config = dict(
    hidden_size=64,
    vocab_size=26994,
    bias='all',
    tie_word_embeddings=True,
    init='normal',
    warmup_steps=200,
    train_tokens=84310000,
)
Each number is 500 + 25 x the weight over its row's rms, rounded and kept within 0 to 999. Layers, rows and columns count from 0. Numbers have three digits each. The size before them is the row's rms in percent of the matrix's.

# layer 8 attention query, 64x64, rms 0.167, rows 0-63, columns 0-63
122:520514508523509480468501538512466516508504565476536480491506510541489509484493475519511509513489526517501471507503495503508526478463412514483484501532512525478512503482477460524480514453478546
116:473528484465479515525506470492478487492503497489503449445492503476465501520518457542524489506519501489529519489533534534542504484489552496519489510482497510520523534473485482488510429527526489
097:489526541476489510553519505520512505500476491528496506496477500440512485466488535502506523506489461497465452500522481524482544451530467482507496512529502492502495480492539487550459466535520504
121:514493472454487511503463494539504537539430477505492542470506527455468495482470478514509481511508511547514522487544521522517511477489516452505472501508516498474507471498532501523503509544502486
101:461473535497490501518477497513490467475531509502495505463496517507535488474506508546475529548515500499513529516523435502482447510536513522498537486497547517502493465500542491470488455467493503
102:500541515502468530516478475500516500519500513456470512497478543522467523531520499461479506494473460548534486546508501535490503503476513525492511505432515493514496532454508474489464480479499528
123:488520526523532547531493569485478549439504489477543456505522488491488487478502507497517509467515522471468530521465511504465464498496464490487482503512542503490497509485485478512503540483505485
104:467487485531506526540509509526518483467521517544472514532481480485497498467534509512507483474488486493512531492477456478515518516492478503458458518496484535437519504526529547506490452527477524
102:477524486479520480474504494512499525509510549523535467516536500536507521437500498469488513482511529478452471491517517498497527486487508447491474478431516497523499474501507534509505515498548533
102:472489450531534505472501518473536535476493477502546466481503536532475480551531514496481523475489490547488496485515489510490499536481541493486425501489516530481496492500500508509475509499468477
124:458490468445490505507496508475526487531468456452487515515524502515495516517474489504541505450503484475531508491518488501545459487515580497507531516525468501495499497496500487532528472486509508
119:484498525491526500505487477442492487507490502509457504491445504457489503491512481509470487474486488503474529530490499514495493493502576516522482564477507501472496504495551563531487519524511490
106:491548481515469513485490491498540555527494510470503535475451512529505498499493535464505506489494477533478541454507506480493481460491559488494509539507454503465489485486477506536502466507514519
123:522535478518481508522502519508530501537425487550513502480509514524538462502467511507477509508473504469527495475527473491496523492467486490483528503489503513515491534452445533532479466530499491
104:477516468496529485420553542545464517516518510483493529529516535470483525474489507479509488513479504522521493482494477466506521450513519511515489451489511504493454508488508520470478518510507512
096:503449456487529523513484495482507483503531518542481510507466512496497492537506529519585493499439492481497482542491489473507485529486491482554501520495496446491489502478509529477522494511506509
109:518495510528563484486494537514499494513495498513518438478515476489523501509531533488489512535451458489501526509489513499503490529455484501524527464469496468536531536476455482461500514522477492
099:500479497516509500484506521510547495538493494514505568485498489433517485503515483523487510445511430517463516503501489544493462475528505471468508512540513482506492532533489502497510467505497480
121:517482487547500500520497461499524492530488501536532501494520496480516523466503498488515440536469515525548488452500507507495453482532546452473473488535541467488522499498507504495504473478519479
119:497495480504514511528539498529508510539470521515478535496516521487472464451498471507492529497521535472502499476515486513480534455482540470453485489529510457529457499508536474551475480495497514
100:505507495499530493531526530514533524540455492448492504497507498458490556503517473497492464530497512483492498471492448495469505429488483477498508499490456516500536526510534515512483545496503508
112:525524496508490530530516532497493458534503466456487511480438507443490472475494480491464474501525516481504512459538548509530502515538528466507483506492496509499522529485458519530506484508526484
101:497490553478494511481536527493535504480503504505459470533467501553473505503501503525529497456532484498530504542466508510522515477469491461525479518535495482508459470469491527481495477522482453
119:483518505497486503501509466509545524480512482471451474519461503488488514470488531505524545495513470466494487510505509552486496478557514499471536539518459520469483506508489505463533459498545502
111:507525542472496492531456531491494472503487478488453472482472548517529484516519531507481500487517469477522494460458505489520549493512498512510508581507473500515492507523519480501488485479538471
119:499538506491475516504520523522475510523485488499484537469542511510503551455483497486502516568490488526463488517461491503490484520473519497510500467520499485451476512484462469507459538502499554
099:523438505495494495494500506507510483469474479491569447506483502516512535524527512542481465501507498501518456518496513509488520507546479524486523529495524484497481492477426505491518514484510543
108:511519497493518489565532518518469495509519500516491512490485454496523450481493472506530521517492468481520455469474518528539504518469506481463475475477557536518462493490501503489541495525513474
102:515500505548511534557483485484482468515484502534535471482493478476494484516458502514516504511537475520505508532471499499456493514470487481492525503472535565532493468464465501485492528523468476
126:543506544523495524473473539478526509515494520508545520493534487476489500478514492474455468497502515496479508504468510507488482513469461499462459486471546544537459514463508479512518523511525529
122:474456544470498532478558503517508493502524496531484485514492498529525488521482524489518478514496498532498501524457469479476441502494431495534537505493460502484513523508514504492483545473495524
113:495456487478536488521556511433507494507471470473473492498474507529488510494532471537498513492511474533493549488506509544503520487515503490510467463507512528508506489502453511450483509550507488
102:505488493483502528463528526520504479493453463498486529503484530464499459539470468499533495491497545550531528474547537477528505509479465460517499484539521494495487503473497492526488471530503483
090:493507502516537515478473549494491474488513534489485546528511481527435528477495473454470499512512467537504492528479479527500523482466479486474483479479503548490504477478551493511509546494492512
087:527529524474520487500475517539500531498523542489511510496530512471534505489533446505531468524479500430516513488524543512476512452499481518521507455499482453486487498493515488475528503464500508
089:555524544524515495502531549500512510532487534502526507516464491507509457498479507489503506493446531468509471493515522538485501461489462472488463480466509509523477478460513529531506487471493534
083:494467482523467489494490561464500512481512460479515507490533545473494504455492493504493509542510547498461499530524549508522475540463442529483500489474527505531510495500487496486511527481496507
088:509478514525524501507524527447491486533504506524531520487548452459466478510538489507496448516505480534514513516476503530519506481484479472465461490492546520481512521501468500491545506496463525
081:512528504510512490496486530486537523535484523508485527508497484506476485485537505492518492522470501491491485421486489502526480516444501513488531491453501496539465545493494462525448543535490501
090:479510464490506498526541500487438532535535516556517500490452468520507512507530506473493453517492484515507499459524511462521519481457500499497484495501493535494559466529506509500490503506472475
085:519526474490475499442527472508545529533462498495495547529504534501498514524490487486490553486483515508504492551482455497529479510466519512451531470524490489512472482522472482504461482507515494
086:545491471527505481506451483542487520533538519548501504494465496481485449495485519510537494514489505492471455510521515486464484447511501538517524510520517510512479445525489494509521517517473470
088:522453565493516457480470510466524481502516507523461521471441483481545537523510520484518534519469480487507494499492529511504469484497491474523491522525533526525517460507496508497508488501495453
090:495486556473518488475477537502515476533483460544498520468492455489516497491533514514476480487483521486475544522506474501499453499544550513516507531477506448478481512502512523538523506486487476
077:513495542500531524480505545472495518540507557484509465481483501472524482491505478503498570468538504478457533471501485474493508494489462497482481498480493517543563483490506513499471488495488483
080:527508516515486499488552481559463470501524487498487519515557507510544481495479486467486508518472536520526474489505507497533471514469442517504482463503481535533522487472521451486492484502505508
080:506525532534517482497471489502488478517487485427504510462479516466517495503482539525530520504484498509493506480490475515532453517491477537483498543508503559513495512486492552490507491436519479
083:493518496473505477499493461468497519519454573491521536460494483478493540515492510513519497528518463507503496508471511539456507483492497491526490465559513433511518520516482480486504490487521516
096:470511484514476516517479503524518470493501488446503516465482507459500519531549464532473489540467481504526555482500513516516471528523488505527526539521477481488509454525501485490485453514525521
094:517494497483484480525479440521503493504458481496425533497508498500485512520518500498485493559452502513478510485522527515492490537525539504512464498489520479460485509549491535520465534516501500
085:458522493515491497520478540439516450499533514503502502526534506460482477527504488479509502484489487495487501497509540514516469522529512489458456457468513541531475485555483509506534484513520479
081:496480504541466491546474487522510492483439508534482490507544501522521470519465533495531551484521488491547507436485494525494493499472473513493493460524525494516503470507500482499485475537495528
101:474499490527504537521504535427508485470540491493515493511467437525480553555469509510517497494502511503473507530484492493454468506531476504505523512509507486497505459490527489493502542472490497
088:522514516496550477519532538489464511529519511466489486472508512474487475500504470501525498542489462494493518517479537484498492533464452488479503479515561550509468471476487471471524511530519503
092:492475525483502518478505493508529517466489505519517473469501536520480483491467530480490519515519500529497530513523530558526516495478531477510513529497456500535431480464483481477469438514502509
069:470505507529535457451518501451501501489519460510503496510500526526494486497490472450458480483477502542532548474501521504504507515514491516507529512506481529492441499492477523481539512559506508
088:515483489509468526521497459498498466511501495510507486469518445567493440513526513473502495475532467491533529474489501510471504535495519525513509507487474525507533447482477528535531493479532506
081:526449456476481458488451510517513498491499498467499499500474467484475524517518497507524517505545516473485488467538480506499502504534560509480554505496530490477532513486518489481547477474528525
097:519482470516504524462524578531499505485478551486519485502526493531495479510521514495530498541509513525494498509461483475489505495473453522461454493514537486515490502504448505491480513458473518
062:517538516467495468475463485534496508517469504510538523494508483454538521465478519512482533477479510532467495483498478491482478548556454530519533509508458481492489516482477505532539509508499510
101:470505514491460555545500526517517485516483454501451510467468551484509483483481472486524494491457491494507467500512497506508478468491543497503500545499465496499479508513521522564478497510528527
103:507445509463536457475553454517490442493530539507495473534468505473511534468518514539536453510489495503501497527504503483519500495526470485518508512511515483502507482526518514510506518457514488
081:491474487501516509438508455510492504473491545532502509500543497528538505536504507518441483479479523478492504503533449496479526513453492500486507513506519529519499492519544488500470496473487560
086:489444489433496476511530516493499501541477523486516544492507478482492572518486473514514483514507501500469518512480441493502494474480500504548517481535467518511487489521485522507479528474523522
# layer 8 attention key, 64x64, rms 0.164, rows 0-63, columns 0-63
118:514531500478466539483512501528480522517453489498515513480520499501478493514486475495500489518497488492554477511542503524481525458495501526511514503546452457486505497472513482542439454530532522
109:498467485474483519497488463481540521470471489495513486480482484494539484492523523516555483515489469516512528511482513513495504514497513500470461515503531490460554447526483539516520497508567466
100:457516517474509506482456512493482535511537479544463481472518487496560500547464517511493527472479480484498486497524441531503474483513488500560505511480470517491530501497512531524510485479523492
117:457517473457501505516491503465508473504508474502482511472499502457487486533524498497516491481445499514525513491534502461522495463526525465499519527491512498533518514535555534500472477532552461
102:516480475528513493516490520476475519468500515464520515509555479467505472521472519548549478506499541469499491500463511512527465526474493507556455513493454473522526483484530471489509513499489492
109:537469538511521517478561472513532550520505494491466482531470488516455528495523497527518451518451462488473505496521503526498509482504482469507515532469497476492529484505484506503445513510496503
116:496557541549490507498475558525502510468522522442547527465475502509481516482468519480493516508511494484509492498492483481518484492505474501475477478520498513497477504476489478570457506482494530
108:452491465552549558494509510523466450482537485570486537495538476500517479515475486505488507477519487482514515521482531490525506472477473517477478517497501499477476477488495507508534498492507503
097:506536512468513514503490458519502540498499534509473495510521524504509515485431486475483496545476499484469467491510524521498471458516549484473507476532496495536480512455543510503521445515514511
109:525501495546472560554488510523543493463536491483512532493474474507465479521459491486476506499474523522489493519529543492476498508492531487442494515505526482517493469487495517468475496510480462
116:481457522488487502548529489450515476480482448483522516488511488501521504501518532502518497515510476523507514479456502506479514519541480495498545489549534516541497522474463498475504491476499431
108:490505497505543481483511506489515507470574494512504501496458437474479499490515520497501487452517479514487532510465506518447460500521506495512479531507487529511457511509488551474524517547496515
109:513494530477521522542501521485543492469480472504486485462485520490478515469490521528431506495562449479492543519505502515524507465515511466499546505502520490533524482497492521465471483510495490
128:456473533477505476507472497500552488493517453531503476505508546536512493522497494487483499480510519485504480459539529465536504517501532476535504486469462484516497452494482522527509457522541490
110:494519470443520531479482427524442492514477510469487528533498535456517514482472475513516539480499487496486479491495521480510550483527537498500525528524502491521492491507506516473502496541495486
090:481485495514482469473521468547485508482499514528509485512510471560499487507490535478443501488513539486551506447477523474495498495488489514533504487510515510472526538479512550448496525496477498
107:512499528506505449501464441516498494512491496512546466518499486512499526508517524506494511551452517527459482438546521469529536500475534521515479480482500483486500490513466495513495524509465510
105:476511530505499491488490527486511461522519533570528505475547514456478516513495486513496548458491463489501501487483472507513484532475467502500495496500568509501496482533511502457520485485503451
122:495516510472469504467464514501536500445486499492499527507538531475484513520500480495507528519502523478516534494513549506518494504487544473502484511478523510483455482537503476459535528423494478
116:481513510470508514491487518490546511458497524527462510486497533448523489534483485448533524462500492512488498476478508462509512463502471496514514533522525447509488538502539519518537476489533473
101:463485521511485496459471506502475459472513437503487498510495489467515546521501524482461522500481470521494475505465488514504533509534528512501548544514485531480476482518544490510493493531556497
106:473524490486460485500460525472482479504537492526533490489484502493491501500502522517488497507506462494484569503504495476510500547497522464482468510522554470488485486526446529544528469478543511
098:496480489518503536492535500508515469522495519486468474500504467550457518509505490510511534486539475555482500548478513459508469457513488507519466463515500502464471513535462542501485498504482466
117:479477540528516512502494517439521530488488517508504509492522512535520534455518508510492497455517504473446512523470460516478483466527473508477507512534522527451545498531489475469520487476493494
111:494477510487525499525485518498491482509498472503481454485484490509510486516524557545495540492494501489496526481502501526509441539534458538483502535541456515484485474525457507549474467493483500
120:518498493481504485544464557524475533548465483488475516487507527488487522494463483486528495531471466514522528475480489520511539442484495457530523501490467480513501527471484510481497542528507504
106:527485498478471480487469482522528526522507516476528530497517461561459476520514512519489480505505532484542479551474459510505505494470508524498504485530504545463476475506485474467528482474487539
108:459491474503495522509495494484500525536538541507521481486542510509537459496485482464478533490491501499483498456518561533538537509509502454472443479494498480497485493530480496496517474488541482
106:468504509530500502487461523469527519496542491483533458537530496502465479472458467484528473468495514536526494478512515502542515510498514515491466472447502505477489513485474535541479534528487527
105:533540512503528502462479496519528506534517501470516520489543556491468523515485513473473511508488475522506508483530485497510487510469477478484464514465510483510449492493549472566470470518481508
119:502494501524492477487552510528468520500527498510457465499536511510493515483460507556504497510526531529503478475496459475487537489464478503504502484525427532477500513500490486482483564503483486
105:504476454519484509505467498530515496500541514496525487505508449515500535498509457483504539469465454561503532529497484464512491532502539491475489463502525503516498510525451490465495480507539494
098:498470482474481530473492485461524482487478450528491507480509528495521465521516503544545484490462453525546508517509513498510511506510511479499528502510550490507527488504521502462527445518532456
089:514561530507482482494486551482473517514463516508464580496515516498474523501501478477500498506491466510489526502474512515490530465484536473487482515491472489458471496459524487542477490506531514
088:529490514458533524542496483541466499506522516464499502503466484455510519464544492502473492571479469468492497489506502506500506464549515489529522508512503461525484476526523516481511474464514512
099:482502560474521524499493489489532512513499476473516506517455525503510487515501442462494475502457456520501482519513545489497480472520526489509523495467503459517470504506555499546471511536521519
088:508502462503464517512476473521468526511509484453518498523503536481454529501468489495529509536525508538503460558514527518525491494491504495444511504488556481526467476453502501496488499512509477
092:519496487531506526481489535518453512552461475513529539514518525517456483494518495482486479526500516534524467516506526529531492482464484480507486439488501478459493534485476486496504496506462545
087:470494524491501511489431484487522500519490494525450501502496495501508523538517532471461491541472500494498502438485503495516508508478522467509536521451501500519568476470524519522480495530517509
089:493490505520474533486532494518445499531524467549471472489517467550541490532514492515461512527495497450518487486508492475501520514467515521540456535476501470498519466501503489524472533493495511
084:512538479473496492485523512480517525535442459504477503531489526486485524503461520477507513459464527502528477516518449475535488496515484486489554473512487529532508486497488548520476495518507457
086:505529530460511519471479511520465492475503500499543547485469519475496509503481482513488484538497549458465502520490519484531465491488528485535515495497522500522489469524527447493504560469522476
091:522485549539498474515503482454502497506510491508508524498461468528516511510515521517523511515501521497494529531418505498520443527498500520494481439514505504492520476507478500455482529469489460
090:534450497541513487488449506495527491491516485514533535487518467500496494503519562478463509495487489499488508535458495506494452533518525527486513504468494557491466514520477493483538517479462484
078:485494535531442535539503513511529507529511522474525525501469493532489445497517490521499496483511473498488464524512516459475474491484517555493529519477502444530496531514477498479475482496466477
085:522513536464487500498518461517509448530522459490460499496521542479488513524447483471510499513491478490558497511513502486517519485517548523506515504524484448529490494489531480511513477466526459
079:489511538493502467473507510489507486524511522455558489488516527510505477502478459475528496485548515445497533493442504493513438516472510525481492495496533530518497525498521495469487481477541508
079:495530498490491466537497478480467530549474517499499504510481472468513481510506514497492511513514539483495479506483433551484530474532465521548509455533486491478535512530530521457493497487492515
096:451464453478521519535511490491491457497517505513504495503510474505501541534539512505463542459503489541482555497458490524483494512505443504500512514512531514499506507510503514458529483461525479
090:501497486481484477516499431497506447514510492541460516479534504467521525494506492481469492515495514517474506510499507512513511500471503469507452493468518560482497500561491552516523548512519497
088:471538463541499532479502530487527508495552516501478532525506504522477452493492462501503528516457500524507520492519526509517453511457503479441469480510545510505505486493460494498535503472491493
077:451489501511472542565495497525501500479489480515496532506526491523493475475453499508497502494461502511536507465505495511537485485470493484506517486485488493537565492472556475474485492555490510
106:512501531566476514492507512498485514466497531478534496521491468518471539505471479548502497513481508539499481519485491526473497515491451519476474491465495542490496463478515464504507548482465545
088:477517511497487468502520518514482508517518511455490525510485525499494489531499457478516486597490487520566519517491514464521484483491448492532522507513499464493496488482475493445505509517503510
093:505489536480493501479494468520564511493450503541469447476473502508481483534496562524497535496505516490473500483503513565511498490519484501491534490547505481509471479493476500483500481485536479
072:508526496512485497472566473479507495503469466498489501529513478509482500507487507475509510526484501517515555472488490515506530581491523483464514515524518516472450460466449504474507479517500495
083:502483491501460562492519517531519483475514479483552491485505452519493474500502501468464480472545535563513490491480463502526507544486526493525471478479480521519482485475481504505491499486517541
080:474478443521506500487445516501497503492503489481517483470470462500448541453522525550498511483536528505480518513494490455502507498521515546506516512540494507466527508502523515484491479497533543
102:552499457484487533483475493540510527521465515468531529485495531521479486510509467487505501529461519513521463504521494513520545450455494490485520523484490457502483543491537496533462509501491504
069:558503534502470474502464498490498462546529519470526543486486484456524487475476505486455510496493493478512489496493468500463504534527517517505567499517523509523457537488504473500511466515492494
116:436463510473492527521485539452492494477509466509480483496466500499523505530517506532504488467496475520481503508479494520514444493537516457514516558487494530490513511522498532512533491494534457
101:512483503495529496479524489519472473497514576527503475502523489534500499460540499518517487496538509456532486555453484493492501498483485523510486487534522457461481473537511492507511522456479492
097:504510461522489538483527465525490505524465536545421525513559534486517494523464507484495509487509530485503469496477485480497510519480492532508509503513445502495481492500533481508458479495513521
081:504476516475488519503490502492478518523476493500485501500532477492491512486535450563517513497539499486510470508471414521490496469472498527483526530563478546467528497513495511505485505510501479
# layer 8 attention value, 64x64, rms 0.141, rows 0-42, columns 0-63
110:511492505491536490506529471490502539487505513499472498515494500497489484567472493531468468485480475502487459448508506455523473512487497484494523474535537503496529527567529527480470492526471528
105:499518511528490445465500491503518502446468467472468542456513481474501509540511523503487537514518534475507514467521546508502500488490512541473505450509534515472539502487474508514476518502529489
091:487483494541544517470488544499502498496455519485511492490478450495478504499490483481469512489465518520485519484530478480499474501483536524489580510498547490519483454501519524538490493463514527
086:497524495546479497478475506484516508493487521453544471480510464478500490506487522481468556435450486522531504504489463507503535533511496532522534479481496487497517515494541473492525468522529494
103:448459539487517516508514537529525500532521486477484498527498513480506485500503524525488522502481529511501519522496453546480527482500480495457493520483490436535491456528452490504463490500513533
104:489484516511454510483482518469439515482484518514514464489480466482493524485513468558543495519529544490503536469512498496542499526496507493499488482495523469526486502553534484512446493523489485
096:506503537498508507475500508553489509516534483514489471539491471469473493503453491523522451498492549492490494507452519502547507495514508505477481460476514506458520529526520479501516469558464484
098:495501502547462508548529500518481543463477480536493473474500539458485516527476499544527499484509478527525517501478504507513539507501527478475465513505499499479520459495507469524523469453490457
094:489484540517497493523526483496514477509539511477446544500476521512495485492531521478519481525494541443560504499457490494520489472490494520497473492523476497522533535521477502456451512482480482
099:461503503509472502488528518504535515521488465508499466502490494467515498504511479460497503498491540518543507490440455532526545462504463500514489523510522481512528532508552488491545482469455500
096:505531499535501481502544460478476488509483543525472453485493524526506500504494491516487450532494481491529501535509519510536496482464516489515463519535496541497513496444508484554476476477482464
105:515510488478516481492570455459481483485534495486486557479483487527517480528457533513503475500489497496550512476533508518515475520480475502537499510477493526454542500496471497488489497540481480
096:481480503480517528480500500540496536493514470499507579514503462488526495518520471517522466513506463508487464461472500518485463497458515494502515481481479508524533472491514576499525495477482518
098:479514530487466545505476469511477530492516512513526459486497536516536499508518541457505508448536503478539474477518493470540456514473490483501493487508494497481470502468561509505514503539483488
097:467502490476477476473511505525442492522521467465503541519538494511537495519489464460511467469537516484491519516460527486537527491510486490526490460481533500501518503556476533482496496497509535
117:506497537538505503534472519519531484512495512503469513425475493468537520468511511498497491519489498484547516544452498508535519502495497489522479477522506458545455486506500524507495478497479449
102:486515539545510504527505469515466494500549519471497503488503519515454476510519462480475459493510508457466510509483498470444506493507514455508489538542524525514528462516543513510506501465512478
089:507563511525527486487512481479441487515483540510523487509498507522474529513484538505494460472505463515507537527530477531456483528475476513462515532468499491514502497460492494510508454518534517
089:495531515526480439492493497459485468471487501487455481463485517528508536545512492489509509498462529498477530494482485489530496523510523518480488491531514481507513568512498497496440534520522466
091:486540479480447473512493487506514521458512543513512467511499446494503483472495513498488528486536452456565498493492497501478516540527478502513480502519535487548520494501532513520494477532484490
095:482518508517477520490482505495540511467492496509534519492485466494495472545543497484542535490482513473514486469478478527471566478501496489548480486468467495522503525516487451462494543513485529
104:504533535471488469546492545475518496497490487448463498461460507506503534499436492490491517471518508539503509501504504496529505538447495514513503497548512477470513499503488503518527493484444494
113:510536537486531476537497486523500476481513501430461493457536522494459530514501477514471477548501500475489515464522541478449490531485475492512491495514526541526506513502509523494493508504512473
089:492504544492523508495492541505477472517512510448471511522474503548498479506493487475531456529440538519441481504490473521462480487520524497490485524472487507510527553523499520522491513498486476
105:551526489467510523477463486514540521495531502559487499513502463482523532498505496556477464524507480490446508533518524471493472507501496462497466479506479493471485489508518487532473497544485516
114:501538504531492532475501503485502529464467474451511493459501487474505500497511484480484497501532539525458529537491523492441490490487479516499539527483483511521526510446518495510549509525520453
099:537500470486476486511495545472464538507499510546488527499529497530508480529503509471482492505526488447481487522496521482510484496545524485462502470459510502505495507485553522471540456452510521
112:476469497473521461519503489528526449467526471528493491517478470485473512499503481555508515533524478515501487489489532536579486529492510496466501446532489506490483523500497527491493487486486531
119:479500523531496501499488454523508514517479508511498487513510538446491527484548522472480515504497489502562478504477468497490488477524452516470460473522510468509462551545506537533514496491493520
112:498516494496511496511501486476522447510483490543542460487481489496515513512493500526470478499466510523531467487526485602508518473501496472554453518496522522468500508494520483520497483503483491
103:537481525493498449479521511469495533536513502503474546491500511503492472472503506519510547530506500531460465476501463509510538498480501462481508521544507442451524480494497498501545489476503523
108:500466495523488486514493507529514513443483498489490503541491516462518526517522528466525503511498468507490512520556515491436514491531484460451481504498520543477498489517533478502465496457540518
080:549492495476481539498465522501513461472515530511552465504485521485499495478490497516491487514528502548453494473514547498437504465487495491543490526516501514472481474468531504527532509519488484
098:497497517536474464478521499467473508489498467517513523471575511485465515519503493490469507505541463496466492500481494505478513505533508504494468491528538480516500494459538544503505456489557526
110:509488484519537446495522496524515474488451504489471480518515510474510487468509508462495458536539487526490486539513497521498493535506496435485516500562521511464507498469504518517501512465543513
101:526513522502510492468500502491516499506508479539502542505485445539480517530480490528468480509441483521470488469477482514506513537493549482497526476462497505446508494497498492553549482528491500
102:476499516531502545521484462497474525501492484486448531476525502561456479507516527480515491519518505446494515439488527475507475522464504524496539498467525537525480493494497507487514515497506470
084:487542495518517497490527437533490484541511508488474507542511486544545513476507521477507479474545471455508483531461492512541469519463496477486517514510473487525513511479449523505493508486493484
107:531503490513449518493529470539469512508494507536505456553526526520553532473475515491488476498498471461457494524504501486485477505529509469501472525502536510486510497500500500549487486472515450
102:551513479489502505469494504511524468518548490568496498496482469517452490485544530486485525468488496506516528505522475460568492514529509527514514505498507481452510480489470475518490469499497485
101:516498436506526475515490506488492491445543482516477473474503529533490513535501553497486503497475512467541502507544563536480513486509492494516523491507497527496508506495458483450473511484517485
092:491513483519487515488448541520490508479530470479479508492498552489498504495537476488532492542529528518485455555487529529515486481491537515502467517479493526482516471476461504490510463456521466
096:448541478525551507509511494472457545494466500481506507497508477522488542505489506483447496476510490477506485480523513477439492545496520479486516482502511479529482520503525487488496530526555529
# layer 8 attention output (transposed), 64x64, rms 0.37, rows 0-42, columns 0-63
098:506495542553502490515477520509506509491494480481529466508496514513472517477471553484526519496501495507520484505440464546481477474516481519459519502482535530505426512460495522507525506503478514
108:517527539455541539543503517510514482479467478535484476466488472535517489539523500486460483485494503483508506504492466499488531468484519507486472535496463519483489492514471542571491507478491500
088:481515532507503500490540530514456494482533479525485482518489514490529467524492539471495445458493516491547501506509507447491484483509475485516492478483493491544509498545470547539525516493475462
079:519510504498484522477521537490468513519511550506463448472433512505473509517538501527499486519455499500498481495543550483508518444492491505522490499516530459509529489510458502496518504482520477
103:507494492507471512482494462496514462502508479543552538479502501513491470540469467493480474486508519516523509530539535488518461551495533499481444467493535536511482472522462504506526487503482486
094:501504536528488508439473535557488566508507500504499511499476511506540540502499532496508507512473501536501475499486458489507505507497474462485528503505436489455491477515451527487504486503511491
104:513530505488474497524490454496499472511493483478519483441503519540553491499520519500479529479469476519512476435500480516523515487525462543480509554482498523550503500501500492524512468478519484
105:531488493495499471509499460483524480572487525468554511477482483501517510497535505469483506542446501518473493461515494483526491531483543537531508491452492477495472498481496542484500527501498510
093:508514482451511527495482452499543523442447477515506500482513528492476513511519489474529542499476511519502481501533530557492527463502491469477501505499503543489484491481501519504489455507544520
105:567502499541492492485516455476504495484488512473549460460461494511488485493535510510500499541496518507514494481563540506474508537489514506488499482499492526511512512487428498465504494467501511
105:491515502488535493531507462489519512514505500491499498499470498468534501455573501486522528513489516478474507448477441480473479517482494519474544516477509519487548541514508537473510464506490510
110:515498511473515548523507478538516501496491541497453512514506492485480511462476519496506530531537515441485495485458493541483523449484480483469512515501508519519473477489555480524496469471529522
097:515491533519499483525508537428561499485497447452494509552471518540473465504479543473503535491509520487505516506495487508474511529504487468503477497494513524519512502489510471523493507484458489
106:493504550550546506477511483463489501499556519488451471542514486502481519472508495503526492503488499512466517455456549504516521495508472523479464523511481474462514505486494540469488521513511492
095:521497519505449522531446506475531525482486509528539505460480475528508518512477535464450512540535463520519520521467494538459489521506496482501477507504452521492507493511497478490491494475528521
110:505524520507497494446514482499514524463483519490531480510529531489493555511524471462506480488437573512493493494549518478471510535500481515498478515485506494462532486487492520510477504459482515
099:510476506486473480481489461475503544544461509541528476528498498502483525502474518482542510474511477507507469498482485528507536463516481497537504477472493464532502546453523558503478512519474510
088:470448500445489490520497489519477492533504528508456509507445484483529506475502508549517491502490526502488478496518480472524493455515470500504488530502545464485522518542548524515506515497473543
087:509529506490522490487480546581494510476477506523529503462501495499500518519520515494519505522479525532500473519489476519502507460471487533484466513473469453442470525474472536493497504515482533
083:531519507510511499467549505526521540512488487470466413484458547529479536476490506519532465533508497508507505460493507492514485493484499476515516498539533481505512515471473487497474521479478504
097:500502540459517512454534545482529512506494507481477507494454477520496510522518463522508531491502465507486526535549510521500497465522503484500533490532505495464482486489466480471509430490542500
105:492535505473518469459500439515504516460532511517508433486474486503493507510515531463484482510504521476501463474508565503496495510518505541502530508467499483519491492504518528495507502456545536
110:487456503497517489496493503517517545503477497527503480480487463550469522499510518527511522426500531527483481521473466510461496499444502524498502531475499515503497509498543551512486523485451513
086:497507474472516494516497480525512489491487444511534504482533489531509439515475530512506533466517499517527494517496508547532500474474476509499453462461530487551514517513501484504525449532479487
103:479512500493493453494502529520476481489495470465492509517516532512530524491466482527520516501519542482532490445453434482511485513532475543486546526549500525484512528483513487506483497473496491
101:542463530460522495529533484511452508497478519522498463481469460532523506518487492495505487494523532473531476500524486488480536498489519503560471470505482449475551511514489501496494543485486505
082:488478481518503515574499535461481529522506438498514512493488480487502518497486513487452485520491482550496488495482502503484523493523498471504486488510515521487525561469473449518469541515498533
107:527569528525513498503485542486521532493489466474497515488493563521496470488508494467475522487481495493480484476508491469480495510499511502443524558475478508519493524460531478547474487497495500
110:529481523513503505510437484460510481480470485447530466485525504475492528496500492558514476519453489530471541510530537505504467517515512510500474550507508492485504483486483551520488508517501475
116:531528486548528500471497479526498491516512568493518503524491487455489470457525497550497523497487526441488490506529480464511515489488511521470527487509510511525512512491483486485502429486468506
090:480477483494482525507511478456518462502517467489510478551522483513501488523527478489493447528536507470475484498520514520506499564546491472467476525478523525506487475503459479545514538498502517
114:523501492461494478534499527480480502555421445495486512474529494501497500522476470551531523503467510540493507517470503492525479499480515535504497485518487519477498518501477516501468543529471503
084:467553480550483466486531485499513468523554494504476530495539527512524475512511508521493541495476491512509502489484470486530427527476511523482511474513496521511456514491483521477474473501499474
103:491515493554526542547510502516549496461497538473486483528482502521480506478483526484504531520454521509463486492532513498453538515480480469456495544489475521506494486501493475510461504492467505
112:492511507525510541516462531514483537492539508477514512475480490533520458512504491507468553455445526485486485508523473470528504487501493532528480532493493474532536473489501465512468499523464471
110:484520459489470536497491476543512515463492497458540430489561533480501482518491526503534496517519506462529497527500502529525487474508484490490517509495514462524477465510471523510506498477537477
104:527507522450511484474523518522502498483462546513537508485463504474502526496479444513515475482485482519491483539560477532473528443543503492510498524527480484504465506489471516523521490498504490
092:508479507459516511496460567504490523483457459489494510465491510458466511536492493531470510510480493511485520510531496505495538456526494488544527513531527476484510489507538440510489494533495501
106:518511487527538499506488543546517516498494487423491498485462488495463495505528513505479563531494496504510519475466494544520513482449481518519526493506488484500501501470499465456509469517505535
108:485521471489480497555477444522471491513464489450511492498533520470521500502460454532503498561504496502488501485525509542523496494485471504500475482476517502531503471496506532514476529542519532
101:523489517459494493468492484523477502583499510479516534526505469451510516438528477510526480496525515475461496471488460483517514469492513489484527517488491506503507532480532541527499500525480511
093:483491504513530518480527436476530494496483503535496476519508486469505479487516502505458524461494513501473523468526471507466546521512494518499537481505550495544510534492518498477465444539478512
105:520478468456536517482496496525527486486515500487501516507490513521486473463549522529537495487473533485494479509503511469549503471505532492471462546539511533468488476533483520500522469458481466